config = dict(
    activation='relu',
    lr=0.00501,
    dataset='wikipedia_en',
)
Each number is 50 + 10 x the weight over its row's rms, rounded and kept within 0 to 99. Layers, rows and columns count from 0. The size before them is the row's rms in percent of the matrix's.

# layer 14 MLP up, 1024x256, rms 0.156, rows 79-128, columns 192-223
094:63 45 54 58 35 48 53 43 66 57 61 51 12 63 50 53 47 70 50 33 38 50 54 53 44 50 36 53 48 32 50 53
093:56 42 41 55 46 41 50 60 60 65 55 55 49 55 59 50 52 57 34 71 35 47 63 61 43 49 59 48 54 69 43 51
100:56 57 44 55 43 37 55 47 51 57 57 61 36 47 53 65 60 49 46 70 50 49 35 56 56 61 67 49 58 49 45 53
098:60 69 51 63 47 60 53 54 34 59 52 39 48 48 68 48 47 58 61 47 65 56 42 63 63 49 41 47 58 42 56 73
096:64 63 50 31 70 60 54 57 49 50 39 50 72 57 70 40 53 52 43 47 54 78 52 51 66 44 24 45 30 57 55 52
099:57 56 63 62 50 65 51 28 44 39 59 59 52 51 58 48 55 64 58 48 54 56 61 29 52 38 53 56 52 54 42 52
103:55 50 27 30 49 50 65 56 56 66 39 55 63 53 42 43 56 61 65 40 39 47 35 53 56 43 49 46 56 66 35 35
099:42 49 35 40 49 46 50 50 47 61 35 54 52 53 57 25 55 59 41 43 39 53 73 63 69 50 42 37 54 55 43 57
100:43 49 66 42 53 41 62 49 45 46 56 49 56 70 58 60 47 51 42 39 66 64 50 52 37 52 47 60 48 40 43 45
103:53 66 36 49 52 54 48 46 40 20 44 62 46 58 65 57 47 41 56 55 53 55 63 33 42 44 63 33 53 45 46 53
103:42 56 59 55 42 43 47 49 60 45 54 65 32 51 16 51 53 44 48 79 49 54 56 41 45 56 52 57 56 59 65 52
090:53 38 46 61 61 51 70 43 38 38 56 56 52 50 37 52 40 53 57 50 57 45 34 36 45 55 46 49 47 41 62 68
103:44 45 63 55 52 68 44 46 46 35 39 36 49 58 36 55 46 62 41 52 66 71 51 48 49 50 49 67 44 53 52 52
100:33 55 41 49 40 64 62 45 58 54 54 53 64 40 45 44 48 49 63 57 59 56 67 70 52 72 57 52 49 54 77 37
114:51 53 44 39 45 40 50 40 56 54 46 44 63 43 50 74 51 66 58 49 64 64 44 68 32 50 50 32 48 58 31 48
110:52 69 58 64 39 34 26 40 43 58 68 63 65 45 63 57 49 65 40 53 61 52 63 29 43 50 56 46 32 46 45 47
101:60 28 50 57 57 44 44 45 49 49 60 47 56 36 59 44 62 71 27 54 46 57 44 46 50 36 42 53 51 67 53 51
105:40 55 71 44 49 44 47 43 49 43 29 50 46 50 49 42 61 56 60 70 50 23 60 72 50 59 46 52 51 61 35 52
104:45 44 52 62 58 57 46 40 42 38 48 56 43 62 49 44 66 51 50 62 62 61 48 51 41 46 39 55 57 47 59 38
102:52 41 44 70 57 25 47 47 28 49 56 54 31 54 49 53 68 67 59 69 54 48 51 47 44 53 42 67 57 50 42 54
095:37 45 46 58 52 56 47 47 67 43 37 50 27 66 54 49 49 30 57 47 63 62 62 61 66 51 39 42 56 43 64 37
101:76 42 49 54 43 35 51 70 52 21 58 73 63 47 45 51 49 70 60 78 62 66 54 42 46 50 52 41 28 50 43 37
100:45 62 35 59 62 44 41 45 68 53 58 58 71 41 51 33 48 47 51 74 48 56 35 47 46 35 49 59 54 53 33 69
094:63 69 59 40 56 41 51 60 44 47 57 56 64 42 51 44 41 49 61 43 62 54 57 54 63 47 33 50 50 56 56 57
097:34 48 55 24 44 47 54 44 57 47 61 49 50 50 30 51 56 51 47 33 51 48 22 65 54 44 39 44 48 49 52 56
096:65 51 37 56 37 56 56 60 54 64 52 49 38 44 43 55 49 56 34 54 52 55 62 62 45 28 39 58 66 36 40 40
102:47 40 53 41 55 43 45 53 35 43 56 46 51 52 46 58 43 56 49 54 43 49 55 38 59 70 44 43 72 61 45 59
099:58 46 49 44 53 39 33 60 55 61 47 67 64 70 60 49 49 39 52 60 46 53 52 55 35 48 48 70 47 36 57 52
104:55 43 51 54 30 45 39 44 38 52 43 45 43 40 32 62 55 47 55 55 56 51 40 49 58 44 26 44 44 38 50 55
098:47 46 41 49 50 57 49 31 64 43 56 60 51 67 30 59 47 58 60 53 47 35 48 40 57 51 35 43 42 42 46 48
101:54 64 48 57 59 63 36 75 33 49 47 63 49 53 54 48 46 62 44 33 34 46 54 35 44 56 53 51 43 54 51 71
094:42 46 33 41 46 44 41 52 58 47 46 53 68 39 34 65 42 65 52 54 44 57 52 38 62 47 53 45 50 59 57 57
094:59 28 40 40 48 65 51 42 51 49 42 73 32 55 53 37 55 62 70 53 49 58 67 59 43 43 53 53 37 75 49 50
098:46 67 45 44 57 49 26 35 55 61 62 45 43 64 52 43 59 48 52 60 55 51 56 61 50 52 41 48 51 54 47 44
096:49 58 56 41 42 62 31 64 47 52 42 47 47 58 57 48 53 43 58 40 49 76 53 63 45 42 42 56 67 58 60 45
095:51 48 63 41 51 46 46 50 58 42 50 36 46 53 76 59 64 39 42 55 47 50 55 54 60 44 44 67 58 50 34 48
098:52 50 62 57 50 66 64 38 51 73 62 46 53 50 42 48 55 63 38 40 65 59 59 41 42 28 54 64 42 49 41 62
102:66 44 44 55 58 55 47 55 50 62 56 34 59 43 51 51 40 41 56 50 49 58 56 21 49 59 47 33 56 45 51 67
096:50 55 57 65 62 60 48 56 50 66 52 44 56 64 56 43 59 60 42 55 52 59 37 48 51 33 56 62 54 55 50 66
094:50 39 43 48 48 55 62 65 38 51 63 38 42 45 41 42 50 55 37 51 51 53 43 55 32 52 58 37 62 36 58 39
093:51 51 50 57 64 29 53 38 56 62 40 53 36 54 67 41 56 55 50 37 37 37 43 48 22 47 50 65 47 70 35 55
102:41 30 56 53 33 47 31 43 39 59 63 49 51 39 72 45 42 46 59 43 43 59 48 49 58 35 34 80 25 60 59 37
091:60 44 52 51 55 57 41 58 52 50 68 55 41 51 67 49 40 52 64 38 50 50 70 42 44 48 53 55 58 39 38 48
103:51 55 49 33 50 43 45 37 43 37 54 64 40 44 32 37 36 39 47 33 55 69 51 52 59 59 41 57 67 43 36 46
099:48 51 59 45 42 64 49 61 45 37 43 53 53 55 45 56 71 57 35 53 34 61 52 45 60 59 45 61 39 50 57 49
100:46 48 37 34 51 50 45 39 54 33 55 53 53 54 39 50 50 46 51 60 44 44 59 47 56 42 40 33 40 64 52 59
103:44 51 65 39 62 43 66 49 53 34 51 55 47 57 49 39 36 39 48 62 55 52 44 51 60 59 60 52 56 56 46 49
096:50 46 58 47 40 36 42 55 49 60 41 42 51 65 50 52 54 68 28 48 83 49 55 52 42 53 49 51 41 47 58 73
105:61 57 52 35 57 59 57 29 34 46 45 38 43 48 41 44 46 50 70 62 38 60 43 59 43 60 50 40 44 31 44 43
101:48 38 45 52 55 54 52 47 59 55 64 58 46 53 51 42 42 37 49 52 49 59 51 53 53 37 58 53 45 57 55 51
# layer 14 MLP down (transposed), 1024x256, rms 0.16, rows 79-128, columns 192-223
102:54 46 41 60 38 53 55 55 59 48 63 54 45 54 59 45 44 41 43 69 45 48 67 40 42 52 59 36 67 51 43 43
097:38 50 48 44 54 55 56 38 55 36 37 41 53 43 71 54 44 44 67 49 46 35 49 43 51 42 41 53 65 35 55 53
101:45 56 55 34 69 59 49 54 51 57 63 56 45 37 54 47 53 50 43 46 48 56 53 58 70 49 49 49 40 40 45 44
096:37 49 57 42 45 63 53 50 54 48 32 48 39 48 43 52 38 40 59 30 58 50 61 40 68 48 56 51 42 38 50 38
099:43 41 33 75 42 46 67 39 47 47 52 50 39 52 61 56 61 55 60 59 32 45 44 58 59 56 51 59 59 46 39 60
092:45 48 39 48 43 53 59 62 68 51 51 60 43 53 59 54 52 45 40 41 49 50 56 56 50 41 69 45 38 39 64 49
103:33 45 56 51 55 43 48 56 57 55 36 44 45 54 61 47 47 54 55 42 44 51 65 62 65 54 66 55 67 40 66 44
101:38 52 41 55 42 44 61 57 69 49 47 50 61 38 56 57 35 39 46 60 55 52 59 50 59 54 54 47 71 49 46 47
102:47 54 66 67 51 46 58 54 53 58 44 51 32 44 49 43 37 41 31 56 28 46 65 58 49 65 40 61 64 63 45 52
107:59 64 51 56 35 49 41 40 42 49 37 52 66 46 48 63 46 38 44 44 60 26 57 39 39 46 62 47 70 36 58 46
100:61 66 47 63 44 54 63 59 67 40 54 49 42 64 54 56 51 44 49 33 44 64 53 43 59 31 43 55 42 66 40 51
099:44 52 57 56 48 48 49 65 42 49 51 55 51 57 43 34 67 54 48 46 49 53 47 42 63 49 63 33 58 58 53 66
102:32 58 58 47 49 51 52 44 38 54 65 67 44 43 41 54 61 53 45 49 33 44 53 55 52 64 56 61 43 61 59 50
100:59 66 36 49 43 44 46 48 52 54 42 56 45 40 47 62 62 55 44 76 54 48 70 47 57 56 53 45 48 48 54 54
107:66 39 38 26 54 52 67 49 65 39 47 61 40 56 61 46 62 53 48 62 66 54 40 54 42 39 36 61 52 57 67 50
113:50 64 67 44 47 46 41 46 56 54 62 46 54 52 47 45 42 50 47 44 47 56 67 49 55 69 67 50 41 53 70 67
102:67 54 60 60 59 52 39 43 39 32 48 42 50 65 33 60 53 50 51 54 41 52 55 49 39 45 45 49 54 61 41 45
112:60 72 44 73 66 48 56 57 60 39 59 32 53 57 59 37 51 25 56 59 44 55 37 45 42 56 50 56 52 63 48 33
098:63 31 74 56 50 58 43 47 45 51 56 45 48 40 41 58 47 39 63 55 65 55 53 60 46 56 38 36 43 47 50 55
098:56 46 42 58 59 54 62 54 60 52 61 48 58 56 34 59 34 45 36 33 43 46 70 51 45 55 48 27 49 29 40 53
098:50 55 38 44 58 43 61 47 40 57 43 63 58 41 44 43 46 58 61 66 51 44 68 50 65 74 52 49 53 46 51 41
100:51 42 57 55 61 43 35 61 65 37 43 54 41 52 50 36 52 41 47 44 54 56 64 68 35 64 48 47 53 47 48 67
106:47 43 24 32 41 45 58 65 65 58 39 48 45 45 68 48 38 48 61 50 44 45 49 50 53 52 51 35 63 48 45 46
098:57 44 74 51 66 53 45 50 60 59 54 39 65 66 58 41 34 41 61 61 52 57 60 41 44 46 44 49 46 55 42 55
097:31 53 28 48 59 39 75 57 64 48 45 62 43 58 42 57 45 47 58 58 47 58 51 49 49 36 55 79 45 53 70 57
104:58 38 47 46 45 48 72 48 60 65 51 51 33 36 52 50 71 45 47 55 42 54 36 48 54 46 68 46 52 52 53 48
096:41 44 38 68 61 43 50 56 63 24 47 47 37 63 48 42 51 41 48 57 50 44 35 39 46 39 62 52 52 62 44 35
099:44 42 73 51 49 52 31 37 42 49 63 35 61 45 43 29 59 51 27 48 43 53 68 47 46 55 53 41 63 56 46 33
104:62 48 48 62 30 51 43 67 41 37 62 39 46 57 56 59 42 32 36 56 59 58 46 42 61 51 38 44 65 36 57 40
093:44 45 55 67 48 39 34 62 62 45 54 49 46 40 46 48 48 49 40 52 46 34 28 50 57 49 59 43 54 50 55 58
098:68 43 41 43 39 50 51 52 73 51 39 43 44 39 36 50 33 52 73 50 60 46 54 39 57 61 30 56 48 51 55 57
095:46 42 44 56 40 52 55 36 53 47 67 32 49 56 60 46 54 51 73 47 54 39 46 51 53 57 61 60 62 34 39 54
094:43 62 52 45 51 48 42 55 41 52 51 33 66 50 31 47 47 35 44 32 52 54 46 57 65 35 51 44 50 34 65 53
101:47 63 39 48 55 65 69 43 46 38 56 49 48 24 51 45 46 49 63 56 55 47 48 54 62 42 43 41 45 64 39 46
102:54 48 41 70 54 53 51 40 47 44 68 47 62 68 56 52 47 47 40 49 53 60 47 61 32 46 72 42 47 37 60 46
097:50 42 71 54 58 55 34 56 50 49 40 45 64 46 53 56 49 53 51 56 34 47 37 38 48 58 40 40 39 65 44 41
106:58 44 44 66 49 43 51 50 57 46 52 46 50 40 45 46 44 60 60 41 60 58 37 61 56 49 71 67 61 49 47 55
104:32 67 41 70 65 51 48 60 49 65 67 66 56 40 60 26 59 48 48 60 60 42 62 43 35 64 49 59 61 64 50 57
096:34 53 49 50 48 73 44 81 64 66 47 41 57 48 63 52 33 28 45 45 39 44 41 50 53 55 50 45 37 56 46 41
100:39 33 57 64 58 45 46 50 29 47 39 66 27 56 42 43 45 73 56 29 50 44 50 49 47 47 53 66 47 53 60 42
096:62 71 43 57 43 36 44 58 50 45 61 30 56 70 61 51 45 37 72 75 34 49 70 64 55 55 42 33 41 61 51 51
098:63 29 55 47 64 46 60 48 40 40 55 45 54 46 53 44 71 43 23 48 50 56 35 29 61 53 43 33 33 58 47 44
103:47 49 52 41 60 52 65 37 50 49 75 53 49 64 65 55 52 57 51 38 44 57 48 41 63 62 40 50 38 64 58 49
093:49 46 56 48 65 46 38 49 41 42 41 44 52 67 51 61 57 77 33 47 58 46 45 42 36 44 64 45 44 57 54 42
099:54 45 56 47 36 44 55 72 49 43 36 48 71 60 49 54 54 51 60 43 38 52 32 43 54 69 49 51 49 52 53 44
094:61 35 30 33 51 71 53 54 64 61 49 26 51 34 60 23 44 46 54 44 41 49 66 46 38 51 65 72 44 76 58 69
106:50 55 63 51 61 49 56 48 54 59 64 62 52 48 49 35 62 46 44 40 42 43 52 51 56 78 46 48 45 61 50 51
096:34 55 55 64 56 53 62 76 47 66 56 57 59 52 66 46 38 57 49 53 45 46 47 71 59 52 70 49 42 64 59 33
106:43 51 60 56 38 46 49 46 43 56 55 33 38 28 45 66 64 46 35 46 48 41 59 50 45 62 38 61 58 62 54 35
092:55 44 49 56 53 47 49 59 36 40 39 36 48 44 58 42 59 57 48 33 48 50 38 51 35 46 43 47 48 33 53 41